Each number is 200 + 40 x the weight over its row's rms, rounded and kept within 0 to 999. Layers, rows and columns count from 0. The size before them is the row's rms in percent of the matrix's.

# layer 3 MLP down (transposed), 1216x448, rms 0.0372, rows 174-194, columns 112-223
107,213,183,238,280,222,210,167,226,207,160,219,162,172,196,161,200,142,211,157,205,251,265,186,250,228,209,258,222,226,226,229,170,215,265,169,215,249,184,263,213,248,157,160,269,232,193,287,253,109,208,231,163,213,214,242,158,241,201,163,253,207,290,231,176,146,201,184,238,214,217,243,151,185,156,150,204,233,201,165,261,202,189,204,189,215,228,159,251,194,196,191,240,244,117,205,218,162,117,246,180,164,119,258,170,231,181,234,207,184,159,131,229
103,128,157,228,201,235,190,177,208,99,252,275,158,146,142,204,226,229,250,165,178,236,206,241,206,210,169,207,251,202,225,272,182,176,171,241,200,171,163,191,173,252,241,191,199,166,215,234,203,197,172,160,208,243,196,204,170,264,229,176,186,198,168,123,187,230,165,137,207,217,235,201,233,201,145,205,166,278,210,178,231,196,167,227,222,229,178,230,139,202,137,171,233,161,175,156,200,239,237,132,192,279,164,173,145,220,138,112,195,206,213,237,224
104,206,159,273,160,194,215,174,204,199,202,200,221,154,221,122,233,218,203,97,272,194,236,227,239,203,209,201,207,241,239,188,237,225,149,187,165,145,152,276,212,246,161,197,196,220,202,245,171,197,270,206,194,201,202,191,196,210,54,163,222,215,184,160,226,178,185,156,305,230,174,191,204,147,222,188,173,215,237,163,168,239,238,148,213,170,210,179,190,192,194,178,197,244,224,268,182,341,148,251,134,212,163,105,201,254,270,231,157,230,154,214,218
104,180,235,166,205,135,231,171,217,154,200,142,200,171,199,269,203,245,200,197,273,243,200,177,251,249,130,231,142,213,252,197,197,187,294,226,227,205,265,195,233,223,259,179,186,216,227,249,166,147,154,230,218,255,309,298,189,213,190,196,213,216,245,207,110,214,167,231,199,156,146,172,154,204,208,245,236,271,200,154,220,195,204,305,213,145,231,176,161,162,217,193,200,190,207,170,126,116,207,261,222,283,276,175,189,276,183,199,165,103,170,249,262
105,283,165,227,225,180,233,246,174,195,131,213,180,192,187,217,229,158,106,255,216,201,242,192,200,232,210,205,217,233,193,218,232,248,215,274,203,199,208,147,197,180,211,104,241,138,186,140,234,218,273,200,197,230,265,187,190,166,185,206,178,204,200,204,209,155,172,197,195,319,162,192,127,190,221,184,145,127,180,165,161,118,202,155,191,259,224,176,207,199,223,265,199,165,169,163,178,237,215,201,200,244,236,248,222,265,122,200,165,213,148,203,189
097,182,177,209,210,183,160,197,159,133,224,165,183,231,240,281,239,262,197,120,217,285,175,173,277,171,233,243,174,273,208,108,256,155,147,184,180,138,162,149,200,156,206,105,176,259,201,138,168,160,226,192,200,233,189,142,196,194,211,179,252,166,162,197,240,111,215,196,133,119,164,247,140,214,194,278,242,295,200,202,241,152,199,190,204,148,160,177,243,216,217,257,253,184,215,201,180,187,261,235,231,155,272,252,220,184,186,170,222,160,236,186,168
095,275,154,164,166,114,250,208,200,295,179,175,213,130,162,217,142,178,133,219,198,171,211,131,179,223,165,209,238,188,140,173,153,161,180,166,268,140,221,125,218,204,183,234,233,219,326,161,214,203,229,167,142,154,162,253,182,238,173,250,137,174,260,212,160,167,244,151,205,220,133,160,120,234,179,189,171,186,199,183,190,216,199,210,160,198,161,282,172,164,131,247,174,208,160,199,186,171,211,263,172,141,175,186,205,178,222,117,157,226,189,146,248
102,196,222,204,185,185,169,252,256,178,166,192,201,233,199,228,206,247,225,254,187,143,148,250,164,184,179,168,188,203,198,218,173,118,199,229,236,203,156,215,108,217,141,186,212,164,171,221,185,225,77,264,216,224,169,225,248,219,190,170,204,189,191,176,254,207,204,193,218,199,217,230,167,213,209,277,192,198,187,241,149,278,189,178,128,204,180,259,227,205,167,204,237,191,212,218,205,300,163,186,169,186,163,195,216,245,238,249,198,269,177,203,184
102,169,150,203,188,233,222,270,196,229,218,171,193,196,123,193,209,183,281,102,196,157,231,111,222,211,182,189,205,179,178,222,323,134,181,227,198,229,232,153,189,225,204,231,202,193,172,281,224,210,203,162,210,221,194,219,222,208,131,195,265,197,212,167,187,218,136,180,148,208,188,221,180,177,178,161,209,178,216,188,227,102,173,215,227,199,221,230,200,183,235,153,189,216,228,169,106,123,169,219,200,221,234,133,193,196,153,217,219,250,188,208,264
101,197,185,185,151,171,205,194,167,286,207,264,196,270,164,120,142,211,166,270,206,127,217,216,236,201,260,184,168,158,170,164,157,172,198,238,232,198,158,173,161,218,153,200,182,168,289,237,181,243,133,226,86,169,169,191,193,195,173,231,178,200,258,268,221,189,190,224,150,152,278,222,192,217,203,211,223,178,220,221,196,214,147,197,206,200,147,230,192,154,222,164,138,155,238,152,231,189,167,170,127,198,197,148,134,129,218,175,234,262,141,135,210
098,279,233,231,272,261,223,168,206,250,167,187,197,185,236,180,180,222,207,260,244,204,121,172,262,143,199,161,264,273,191,204,168,237,255,212,191,216,214,193,168,165,200,187,206,289,182,223,145,183,265,214,180,198,213,200,184,167,168,188,193,194,202,201,261,240,216,116,161,266,238,227,172,216,194,159,221,180,197,229,260,210,221,236,205,264,204,156,217,193,164,155,309,172,170,176,214,200,200,142,183,174,187,249,178,218,108,167,220,169,198,186,221
102,212,231,171,116,203,179,171,188,196,236,228,170,129,272,192,180,243,155,251,184,189,149,220,200,127,235,222,258,209,154,203,190,123,181,225,172,180,169,259,216,171,143,195,222,256,237,153,219,141,233,191,194,187,196,237,245,222,135,246,202,208,176,231,255,234,255,212,256,196,245,182,203,225,186,163,212,239,208,287,208,311,211,178,212,186,109,138,179,96,172,177,178,159,226,187,184,190,143,231,191,195,148,188,188,189,293,247,214,147,209,217,172
077,269,204,238,234,222,245,169,267,142,162,195,188,190,203,204,230,189,209,155,183,252,201,148,199,233,226,267,160,273,157,164,197,178,216,176,173,219,201,200,293,181,164,118,235,272,179,188,178,153,218,168,173,258,149,238,203,153,224,193,184,224,158,221,154,211,195,193,223,212,166,199,247,190,186,257,176,226,200,222,184,184,186,153,179,202,172,180,202,184,209,179,206,108,253,244,208,423,166,215,169,153,258,205,174,209,168,258,195,235,230,182,217
102,230,204,202,197,177,203,157,225,180,224,128,239,117,277,228,204,190,199,236,170,255,173,181,210,182,107,197,210,132,156,153,196,165,175,197,243,208,199,137,127,81,241,262,241,219,208,190,217,139,231,251,199,209,187,170,218,308,183,224,235,256,176,156,172,161,169,189,272,158,198,177,203,252,238,153,184,219,204,160,171,199,264,158,238,143,142,214,208,303,157,154,269,260,246,191,247,178,123,190,203,208,255,155,136,226,219,209,221,236,210,171,189
113,220,185,158,215,166,184,95,159,242,211,217,214,247,210,202,253,167,228,167,243,220,159,153,201,172,193,251,191,205,253,181,206,155,286,277,205,123,206,217,272,161,211,232,163,109,282,246,213,227,236,179,184,219,200,130,234,156,202,194,227,237,197,227,110,211,173,248,204,211,210,238,180,182,213,183,191,285,188,133,142,139,206,200,214,254,261,239,180,180,213,213,211,206,155,214,128,209,192,198,131,244,184,195,199,281,250,152,202,157,284,186,213
094,242,188,207,241,274,180,240,203,221,183,165,207,259,270,178,170,236,173,155,148,223,158,179,167,161,133,219,173,200,250,132,245,129,198,177,190,262,246,238,244,196,182,209,143,233,258,195,181,259,189,187,263,250,180,141,225,227,161,242,258,185,186,205,283,159,233,212,186,210,136,188,246,213,127,207,221,237,180,265,211,218,96,188,180,213,229,248,196,146,153,184,241,201,178,212,177,234,210,248,201,242,157,226,208,176,256,163,202,199,147,204,245
093,211,212,217,223,228,155,204,142,234,234,168,177,181,174,178,231,189,161,229,261,236,156,156,132,231,167,248,181,173,145,182,219,187,192,143,125,204,197,228,234,153,238,249,153,221,217,163,208,269,156,150,242,176,208,210,165,185,218,159,172,176,165,252,168,173,222,222,217,199,174,237,208,253,207,116,151,156,216,239,182,108,233,219,150,126,241,125,216,199,236,259,203,200,234,197,169,270,184,191,213,229,181,250,158,188,189,147,222,200,237,269,175
103,208,193,222,210,205,174,203,264,161,208,236,214,125,166,183,231,151,205,242,161,205,214,269,224,232,275,265,202,201,211,208,202,226,135,205,191,258,275,184,235,230,211,241,205,263,229,241,190,171,225,182,141,136,201,204,184,172,219,199,176,230,237,211,188,199,176,248,193,258,304,163,208,187,247,224,200,187,267,219,274,274,264,148,297,224,204,205,210,138,251,131,160,250,184,209,236,55,211,229,184,193,150,214,166,208,212,212,241,300,216,177,199
112,167,155,144,217,290,100,232,230,178,185,156,225,237,119,212,251,194,154,212,176,247,230,220,187,186,224,195,188,256,209,214,143,239,238,198,235,177,184,168,232,252,237,185,176,146,199,258,219,228,243,147,142,234,162,185,236,217,235,282,238,210,222,168,208,213,111,233,194,233,166,151,199,184,202,222,194,190,223,161,239,194,210,213,192,230,223,226,200,208,263,148,161,201,150,237,244,211,167,198,180,192,234,211,183,197,161,181,219,202,198,177,203
103,182,189,213,134,192,214,188,213,180,255,172,221,130,167,159,264,178,165,178,243,219,209,169,108,183,221,270,195,214,179,240,128,202,186,208,168,207,216,250,228,249,185,228,197,152,205,223,252,238,203,143,229,214,208,195,212,212,213,158,251,231,145,203,145,179,127,200,162,158,230,204,145,175,167,222,191,186,151,157,203,195,179,238,213,138,198,194,195,176,246,170,151,164,161,127,183,218,251,221,210,191,206,229,201,195,173,203,187,212,233,160,220
093,194,173,258,221,179,192,183,215,147,207,178,199,200,190,127,179,181,199,253,256,243,208,149,237,205,193,145,204,160,198,244,238,229,208,207,106,247,144,135,219,155,126,225,161,273,167,201,182,163,218,233,156,175,197,186,118,150,177,165,252,217,211,169,140,208,183,120,165,138,195,244,199,191,231,199,266,195,142,153,236,223,192,155,204,216,338,158,115,202,215,233,216,132,229,214,215,116,147,201,224,252,173,263,230,192,198,289,245,204,170,165,211
# layer 3 MLP gate, 1216x448, rms 0.0381, rows 175-195, columns 112-223
097,229,220,139,158,284,273,276,215,194,191,238,264,220,277,255,220,183,131,193,206,252,183,218,159,256,224,243,202,214,256,200,224,158,221,195,173,130,186,182,203,187,209,182,185,162,209,190,212,191,204,165,166,151,167,197,191,195,136,176,205,168,208,170,242,261,224,235,226,291,290,110,181,215,177,148,122,268,231,159,250,127,163,227,261,208,150,159,183,145,230,136,220,246,170,159,167,233,183,246,189,143,129,166,215,192,192,141,231,199,156,206,208
107,165,221,155,196,260,233,228,200,225,197,180,234,134,149,243,196,267,160,247,199,226,179,185,171,181,223,162,218,215,207,220,182,165,204,188,226,173,206,184,122,175,250,207,236,241,136,266,146,185,164,161,127,150,203,179,234,202,213,221,196,211,166,212,83,175,226,142,201,178,213,201,242,208,232,226,181,180,165,239,204,218,198,191,234,108,142,238,154,229,188,248,141,255,201,155,200,262,220,211,146,294,292,249,174,178,173,232,190,181,208,214,230
106,187,158,110,172,166,307,199,184,205,238,173,168,173,156,139,176,95,184,261,286,192,234,228,215,207,161,256,208,208,185,165,206,233,203,160,249,246,168,204,198,151,177,182,237,201,146,194,219,103,258,197,190,191,275,194,131,207,136,213,114,138,232,250,184,221,150,189,215,130,270,173,217,162,245,160,172,211,175,217,231,206,191,217,223,244,215,198,182,173,207,202,290,162,221,187,236,247,173,121,271,217,249,221,176,209,143,218,100,195,204,172,195
110,204,175,183,209,137,162,237,203,237,124,225,128,180,248,156,224,220,168,319,203,180,194,233,233,198,205,229,293,183,193,146,172,142,218,144,164,211,182,201,217,128,165,169,228,169,189,248,201,200,194,186,246,153,174,168,153,251,194,206,153,188,196,198,210,211,223,216,238,130,202,194,120,232,183,241,143,225,259,201,185,233,185,196,212,173,221,118,243,215,183,236,99,183,190,220,201,209,212,238,160,234,196,187,193,181,250,141,180,259,186,220,233
087,281,198,159,225,106,231,235,265,230,160,211,203,171,244,226,204,206,214,188,213,186,160,164,188,205,258,220,199,232,216,185,282,188,178,157,173,200,181,225,224,211,247,152,145,194,168,206,190,202,174,210,272,223,199,201,207,170,187,251,239,204,159,226,168,187,210,210,157,193,194,171,289,185,245,132,209,141,253,214,281,213,251,178,154,129,196,172,185,194,130,174,230,152,69,160,165,181,249,112,225,204,184,144,331,133,226,303,225,230,184,162,166
099,202,261,228,231,189,283,255,159,137,194,171,260,238,170,112,168,280,243,219,257,286,185,206,268,188,246,173,210,213,191,213,194,269,180,244,243,201,168,230,207,192,261,222,172,193,147,219,213,191,178,193,232,285,198,221,187,202,233,218,200,163,181,196,286,241,222,199,233,225,239,234,258,147,213,215,143,269,213,237,183,258,176,223,275,194,289,194,223,185,222,283,246,226,161,200,186,214,221,174,168,222,218,152,263,246,216,149,186,199,275,234,138
100,148,243,166,224,193,239,209,218,242,170,256,216,200,197,266,225,149,196,177,186,208,148,168,235,262,192,268,192,221,215,203,212,229,139,300,175,223,340,127,172,237,216,214,184,209,212,232,229,191,158,225,217,191,217,170,250,238,224,196,183,203,131,263,213,230,172,195,218,245,158,169,178,210,185,235,239,180,207,198,154,178,194,155,195,149,203,160,220,206,178,176,172,243,172,194,190,235,160,200,156,268,158,240,244,105,177,275,163,197,230,149,213
097,215,186,271,228,245,273,173,120,164,279,195,196,197,188,170,232,192,129,214,161,177,276,201,167,124,181,226,223,144,272,231,205,204,156,166,283,227,194,163,240,213,252,155,151,242,200,215,232,251,169,222,149,152,118,226,238,186,182,173,216,212,192,158,146,132,257,204,122,206,159,130,230,257,187,217,188,200,192,182,99,211,221,168,223,254,216,187,211,202,164,183,157,261,225,179,110,217,134,266,132,325,228,157,170,184,188,152,200,253,148,158,227
100,208,229,122,184,200,152,202,133,147,252,208,195,177,191,180,110,285,178,189,211,194,176,194,139,162,256,173,112,214,229,155,201,206,161,200,202,192,176,104,222,179,211,207,206,172,266,241,151,175,140,222,148,225,109,217,276,197,149,222,105,141,232,160,222,173,224,178,166,201,263,148,190,184,182,165,202,149,260,183,126,204,291,297,228,166,186,161,197,203,246,230,216,188,203,195,194,218,280,188,199,208,195,203,231,133,148,171,172,151,198,294,167
099,108,139,131,188,268,146,221,204,233,128,181,216,235,173,142,160,162,216,206,178,105,213,218,150,218,160,161,259,125,195,271,255,172,195,195,204,191,159,170,227,124,234,275,139,160,238,235,215,261,216,179,220,220,149,165,84,226,247,188,185,233,223,241,172,163,264,236,181,254,267,146,106,146,207,215,194,192,176,181,116,207,201,196,200,298,215,158,255,160,180,226,199,308,155,201,148,220,247,209,180,197,165,203,157,174,214,183,129,184,184,184,190
105,193,248,174,191,239,200,170,194,260,152,234,194,205,209,230,206,189,241,163,190,204,195,216,231,268,190,279,162,159,160,232,173,135,216,195,155,169,153,211,232,240,173,174,176,174,217,246,183,157,97,203,276,194,177,163,201,160,213,216,222,260,146,209,134,214,163,246,248,187,200,160,193,250,194,187,142,205,181,176,155,165,249,196,240,148,174,214,172,136,124,204,207,110,232,147,244,207,168,228,235,175,184,203,227,190,251,218,248,187,218,175,207
082,196,216,189,163,198,159,253,262,206,207,240,119,273,216,252,179,207,233,231,180,185,195,218,207,221,211,200,230,201,263,221,210,193,184,120,159,202,164,185,193,246,251,168,156,199,211,245,235,204,197,217,272,149,177,135,259,200,169,127,174,179,243,207,194,234,195,232,135,280,203,104,185,233,228,137,232,174,257,243,173,194,255,174,219,206,243,181,163,268,236,216,153,211,173,275,238,225,156,196,217,191,175,224,272,203,164,217,158,178,222,222,197
096,284,163,182,188,227,218,234,216,294,174,174,226,200,177,165,138,213,267,187,259,269,182,193,255,255,265,233,225,198,167,222,148,175,227,258,201,129,195,215,161,234,219,176,135,238,108,180,179,185,228,199,172,180,172,247,196,194,226,215,199,196,228,299,182,225,188,259,171,157,226,170,242,228,258,238,199,168,282,232,210,158,268,215,143,233,194,172,233,232,232,148,208,289,163,181,160,232,200,238,211,220,187,200,201,202,166,209,202,137,197,207,186
105,177,147,140,207,261,185,273,177,136,177,199,152,182,203,215,175,188,131,208,194,158,183,221,205,243,137,191,157,235,240,259,221,209,216,250,254,215,186,256,230,215,223,174,259,220,177,177,171,267,231,181,129,191,157,229,80,175,206,195,225,242,157,166,197,176,256,204,278,236,147,165,203,166,213,207,123,187,195,190,230,220,151,198,270,218,224,144,225,200,177,205,257,252,176,203,129,218,118,241,217,148,215,169,228,196,86,298,172,164,198,197,275
096,196,252,224,204,147,181,233,199,106,292,162,183,137,167,202,182,103,214,234,238,242,199,224,151,181,196,205,267,194,184,175,127,346,184,220,226,218,168,155,211,191,112,181,267,226,176,187,174,188,243,151,186,175,173,191,147,285,181,212,223,167,183,249,239,132,249,213,218,155,256,130,196,150,157,210,141,187,224,138,212,168,262,223,159,216,241,276,186,246,217,200,185,191,240,196,229,227,147,150,288,240,219,169,213,193,232,272,246,209,188,232,201
096,203,197,207,233,211,193,214,83,222,203,199,163,206,204,131,145,227,174,223,224,176,185,214,180,219,213,227,227,189,259,181,185,153,255,191,215,197,246,202,224,229,233,244,162,192,224,299,179,171,208,183,156,258,249,210,176,239,237,167,149,242,157,227,161,238,233,242,156,204,215,160,178,180,170,188,245,197,170,210,184,213,223,281,287,213,185,132,206,177,180,221,182,161,176,166,169,242,211,160,115,187,179,205,245,184,201,168,212,177,199,181,170
100,241,211,161,261,209,197,174,232,239,124,146,248,210,204,193,208,166,162,167,281,191,229,268,181,196,190,161,190,152,217,140,160,161,290,151,312,201,234,238,168,183,197,224,157,180,163,216,224,167,148,125,216,178,267,222,207,254,185,142,240,222,156,131,175,150,90,145,160,182,210,207,263,202,211,293,136,215,192,242,169,161,204,85,168,195,255,216,169,236,135,149,200,166,158,309,231,219,194,170,225,130,158,143,184,190,202,219,201,191,113,224,183
106,225,198,265,192,140,231,175,204,241,271,175,181,188,189,46,127,240,156,157,220,176,133,195,197,198,229,193,246,200,202,160,184,198,168,173,194,202,199,186,245,161,235,187,215,206,131,159,210,205,208,174,185,205,184,197,168,198,162,205,187,227,222,187,238,168,224,199,145,121,252,163,229,176,180,189,194,169,201,206,193,260,238,217,161,164,156,180,156,226,174,205,228,205,224,176,194,214,188,142,214,195,164,169,251,178,242,217,176,201,223,240,141
100,172,183,184,214,178,245,172,148,169,195,248,209,176,185,185,118,218,199,218,200,215,160,190,258,260,143,137,193,204,171,217,196,144,184,233,252,200,118,231,202,153,175,225,226,199,190,304,276,190,144,164,197,170,185,152,206,178,244,161,150,225,252,155,190,151,180,208,248,109,230,184,177,179,204,142,184,167,171,194,262,145,197,160,211,222,221,179,253,259,216,194,223,240,291,175,190,193,150,118,222,225,184,271,255,204,230,178,138,224,180,214,165
102,112,174,172,197,216,237,240,233,184,152,239,212,164,215,308,205,268,188,227,161,237,178,212,179,177,269,279,230,223,209,214,281,227,225,261,239,179,197,158,193,273,248,173,178,200,211,174,187,258,220,214,211,199,184,119,185,239,217,207,224,225,245,195,225,287,251,211,225,223,186,167,256,201,198,224,175,143,239,199,230,170,181,117,246,217,201,148,252,174,247,253,173,280,213,150,205,207,180,242,125,207,199,210,266,173,207,168,203,236,207,205,269
094,210,149,178,236,168,270,186,193,229,101,228,136,139,238,143,247,152,229,154,193,220,212,151,220,196,158,244,198,169,148,181,189,191,180,163,213,183,192,214,165,157,145,184,109,223,164,172,225,186,240,150,252,218,247,218,163,254,235,177,215,216,153,187,240,231,253,256,220,200,230,123,128,169,288,233,144,147,177,144,189,233,175,231,200,236,241,173,199,213,169,215,195,104,251,303,230,199,173,198,244,201,203,238,148,206,185,189,175,281,194,293,207
# layer 3 MLP up, 1216x448, rms 0.0371, rows 175-195, columns 112-223
103,170,106,261,291,222,187,187,241,235,233,158,155,143,160,233,193,147,276,190,181,216,208,218,158,189,230,186,195,196,169,235,163,228,147,227,171,212,219,260,197,162,172,195,188,199,240,201,179,194,286,212,202,234,124,241,152,229,222,215,165,159,189,173,143,180,256,135,246,147,159,227,194,240,190,136,221,168,178,222,132,223,152,153,204,204,194,240,226,218,196,211,304,235,114,276,146,182,143,173,202,263,218,219,221,173,159,268,179,205,194,139,124
112,163,142,147,121,149,191,179,164,205,190,155,184,126,119,133,133,170,207,203,242,149,245,214,236,216,225,171,232,154,249,129,185,210,235,219,183,262,203,138,237,188,131,172,225,112,273,191,247,211,175,241,239,208,222,271,232,156,224,189,175,212,223,194,289,196,199,145,227,176,242,213,176,206,204,183,146,218,174,174,162,207,194,197,181,241,154,273,217,239,184,164,181,139,207,213,192,187,203,203,201,195,176,221,144,290,182,227,178,243,213,248,236
108,198,204,179,194,241,240,229,214,192,199,199,145,135,149,200,203,160,114,237,225,183,194,179,211,201,148,213,117,263,262,223,163,180,206,189,247,243,190,222,271,230,223,209,198,178,152,213,222,207,222,301,319,188,232,174,168,177,255,181,171,166,256,275,214,192,154,157,277,239,205,191,148,157,190,144,244,231,157,242,237,177,261,241,177,271,182,219,217,161,226,172,250,158,223,202,222,202,184,139,201,204,238,223,246,247,169,150,217,169,216,170,196
097,104,185,215,248,168,159,176,137,124,187,230,209,183,221,160,249,234,222,197,235,197,242,185,182,164,234,222,157,172,173,210,188,209,206,197,201,192,202,201,282,236,223,200,202,219,235,200,200,189,199,229,212,169,228,190,161,202,217,203,118,239,289,229,178,184,172,252,154,141,247,220,141,212,184,215,287,236,238,167,196,224,155,187,231,225,211,204,177,199,168,110,231,242,192,299,168,170,141,192,196,215,208,243,146,280,215,103,204,232,214,96,221
096,138,245,180,120,207,173,196,163,253,232,190,229,253,196,234,227,182,293,221,141,157,181,163,202,177,255,182,206,214,194,200,182,139,221,166,96,192,186,192,192,181,172,186,239,266,172,238,161,215,224,162,239,157,197,271,205,182,171,238,334,161,233,135,151,198,153,86,186,132,154,226,225,141,154,183,128,273,194,178,194,256,174,218,205,156,229,249,150,202,231,248,208,173,220,227,251,207,227,166,203,231,212,178,231,253,208,193,246,203,190,160,157
092,224,168,207,175,114,135,139,234,187,147,234,234,235,244,79,196,139,200,176,214,204,194,159,308,234,249,225,220,212,225,212,75,175,148,196,245,205,225,242,208,217,211,212,146,255,200,169,193,242,210,181,206,193,228,219,276,184,156,223,125,209,131,184,162,224,252,171,163,233,227,189,195,166,188,284,252,213,188,135,204,171,205,147,112,172,204,247,260,246,176,250,216,206,172,170,198,197,210,130,281,246,202,136,148,188,246,244,190,158,241,241,210
097,114,194,203,176,197,252,201,207,224,246,208,189,187,204,196,227,204,219,227,238,225,195,204,230,185,166,162,194,183,171,232,221,218,140,299,268,204,164,263,229,176,198,141,199,214,231,207,106,230,271,162,154,308,182,207,226,211,150,169,206,179,223,226,190,153,163,235,240,168,184,204,179,165,200,220,172,163,226,209,211,167,197,233,268,179,238,155,161,222,264,202,237,193,219,127,173,187,210,176,202,182,198,214,276,188,145,191,128,211,204,218,288
106,250,183,234,260,235,157,230,221,225,154,175,203,212,234,163,222,229,218,226,264,185,273,210,226,207,176,290,112,145,230,181,140,235,201,198,209,233,272,223,217,204,163,144,133,214,223,165,252,159,198,174,172,186,235,203,164,305,284,136,326,161,160,190,224,209,197,181,168,271,250,258,161,234,270,195,212,137,149,92,198,202,182,179,173,238,235,235,273,182,169,145,159,249,207,208,187,231,223,196,167,179,208,141,323,182,220,177,131,228,215,229,244
097,209,247,226,271,179,255,162,203,148,181,171,195,242,229,205,332,228,249,212,211,176,168,221,223,173,206,270,246,172,211,238,189,120,168,185,233,179,188,185,167,178,184,259,219,210,188,214,167,177,174,254,142,208,209,192,213,202,224,216,189,197,169,174,168,253,171,244,170,150,152,185,204,198,203,222,238,188,208,214,211,175,207,198,213,233,127,159,185,223,130,210,195,147,202,180,221,212,142,147,209,169,168,192,209,149,307,182,163,234,247,189,169
094,221,223,198,289,209,182,154,169,290,73,148,178,229,190,202,190,226,155,141,264,203,207,206,209,194,126,203,228,169,209,187,146,151,192,196,266,251,145,235,168,186,127,173,231,168,172,257,223,244,200,183,277,222,172,207,186,211,182,225,168,186,225,227,108,237,188,272,232,219,260,193,160,207,174,180,202,220,184,217,185,272,256,168,177,232,224,160,181,165,170,212,216,157,207,225,191,201,202,191,209,204,228,239,175,196,162,188,205,183,200,160,191
103,203,223,191,187,191,215,258,197,152,204,213,179,212,219,154,192,117,211,236,177,130,201,200,203,214,247,186,172,100,197,193,204,198,272,238,186,199,232,238,318,91,228,172,248,253,219,255,244,180,176,190,220,211,147,169,187,265,195,270,225,210,204,218,175,235,260,167,249,172,157,205,179,187,202,282,126,198,167,181,239,204,159,221,140,179,220,209,200,251,272,255,184,197,254,176,160,234,153,186,187,206,233,168,242,186,113,194,207,224,136,193,177
073,210,188,248,238,144,225,183,179,215,199,158,217,179,165,139,246,224,153,191,189,247,245,243,151,227,249,230,181,200,153,146,185,202,247,188,216,250,243,146,189,246,205,207,272,189,188,152,161,219,166,150,181,243,202,231,171,188,178,254,230,233,181,208,232,254,168,216,173,176,293,209,225,188,224,289,192,200,161,102,255,164,153,190,185,220,208,183,234,158,219,155,270,98,275,214,131,244,168,213,122,114,243,127,216,205,136,218,223,163,170,77,196
101,265,211,172,237,225,262,165,181,194,212,230,189,167,193,188,150,272,203,183,202,158,266,214,134,208,199,187,211,174,181,192,198,231,288,225,328,173,180,162,205,165,160,262,232,224,203,199,197,239,176,170,177,99,184,218,177,211,232,200,261,275,187,224,151,211,185,163,255,176,239,233,200,251,215,173,212,207,233,206,116,128,202,220,162,164,140,202,143,215,241,206,188,181,215,208,186,192,268,142,185,194,209,211,145,270,184,226,184,207,169,209,274
113,234,195,129,180,181,273,117,183,230,228,116,134,101,169,220,183,157,189,160,226,202,205,179,225,196,241,206,187,167,152,276,165,178,256,187,209,187,130,243,255,238,299,260,191,108,210,195,197,168,158,198,240,220,180,142,124,169,172,201,182,212,212,254,223,190,238,263,207,189,192,216,216,188,213,165,242,206,224,250,183,210,241,251,142,155,202,125,185,218,197,241,245,239,179,239,103,202,187,222,163,196,100,140,205,245,263,166,243,144,192,141,186
101,233,161,208,198,215,209,190,138,313,192,227,152,251,206,172,254,318,263,185,216,252,205,218,279,197,131,222,229,201,244,192,289,146,239,209,208,237,222,210,237,220,257,332,181,151,268,278,174,251,123,232,203,213,238,166,205,175,155,117,211,203,158,176,177,167,254,285,162,252,215,204,132,200,156,106,208,227,184,172,225,230,172,205,237,158,188,179,224,129,122,132,114,218,169,212,182,186,210,194,146,219,116,249,145,211,155,193,144,200,167,175,117
099,171,240,264,208,204,185,267,154,197,208,169,192,242,125,248,221,153,199,238,218,223,292,198,192,212,220,229,163,192,207,222,214,252,172,194,246,203,193,157,169,192,272,195,120,141,128,109,206,200,274,218,217,204,282,241,169,160,234,277,194,187,181,188,201,198,202,173,157,244,204,201,236,211,217,291,188,103,216,169,143,137,278,150,189,246,245,164,224,249,219,155,138,234,212,225,197,188,192,200,233,213,209,193,155,218,157,189,204,196,125,188,236
098,272,147,182,137,201,250,135,226,174,137,146,235,174,176,273,285,230,189,212,208,139,178,165,196,186,175,119,176,179,191,233,102,184,239,112,264,144,181,139,189,192,211,220,270,162,262,194,166,167,160,308,148,151,171,192,193,214,275,219,188,226,162,151,244,171,175,155,238,248,197,175,262,193,178,230,210,300,223,246,253,241,204,96,217,151,242,142,172,235,212,180,231,162,217,262,251,208,187,165,264,241,186,212,204,159,235,270,169,180,177,216,220
110,129,172,270,232,203,142,208,176,197,244,243,194,201,262,136,190,184,247,202,216,177,227,191,238,204,162,207,274,163,176,172,188,158,218,210,172,181,209,144,237,152,233,190,184,176,235,136,148,194,162,175,193,159,224,198,223,187,228,157,173,180,270,249,127,319,220,236,249,243,212,239,104,283,233,207,187,78,186,234,188,214,178,246,155,238,220,234,182,182,309,120,221,207,218,260,134,169,228,154,241,195,104,197,234,206,173,200,336,194,165,152,189
102,188,87,284,196,149,221,181,199,141,228,238,183,224,276,204,196,168,193,210,186,188,202,210,137,180,194,150,235,224,237,194,177,195,175,182,191,190,239,306,204,187,248,275,203,197,113,192,140,251,271,292,130,194,212,220,196,239,132,192,172,199,203,200,201,232,262,150,238,208,240,200,170,198,183,191,285,194,215,217,234,153,170,179,209,245,201,113,200,177,259,179,247,246,194,188,115,189,170,250,200,182,187,163,207,215,158,196,181,130,149,167,205
102,212,221,171,147,169,195,188,247,257,180,141,263,193,189,221,213,249,141,221,232,203,182,261,129,164,171,262,228,180,190,263,262,210,201,163,231,164,245,274,158,210,213,173,208,136,231,129,236,208,164,163,178,190,194,150,188,276,213,173,242,203,165,157,188,242,210,216,265,158,141,144,233,193,145,229,199,221,210,173,225,218,178,185,172,204,185,196,231,192,256,231,201,219,237,144,180,152,198,234,43,216,185,208,283,166,199,127,170,188,167,222,201
097,213,139,199,158,173,198,207,214,200,195,172,252,183,219,214,187,189,211,208,215,173,242,217,205,170,130,84,195,131,103,223,238,195,158,86,261,175,168,169,217,225,217,200,139,211,212,194,214,199,218,155,193,210,220,200,200,186,214,168,208,212,227,206,144,169,279,192,134,179,248,177,151,175,107,200,226,229,284,174,224,207,166,157,178,253,204,278,189,276,121,203,221,141,216,209,183,207,183,187,277,223,244,215,221,267,129,234,188,249,155,185,156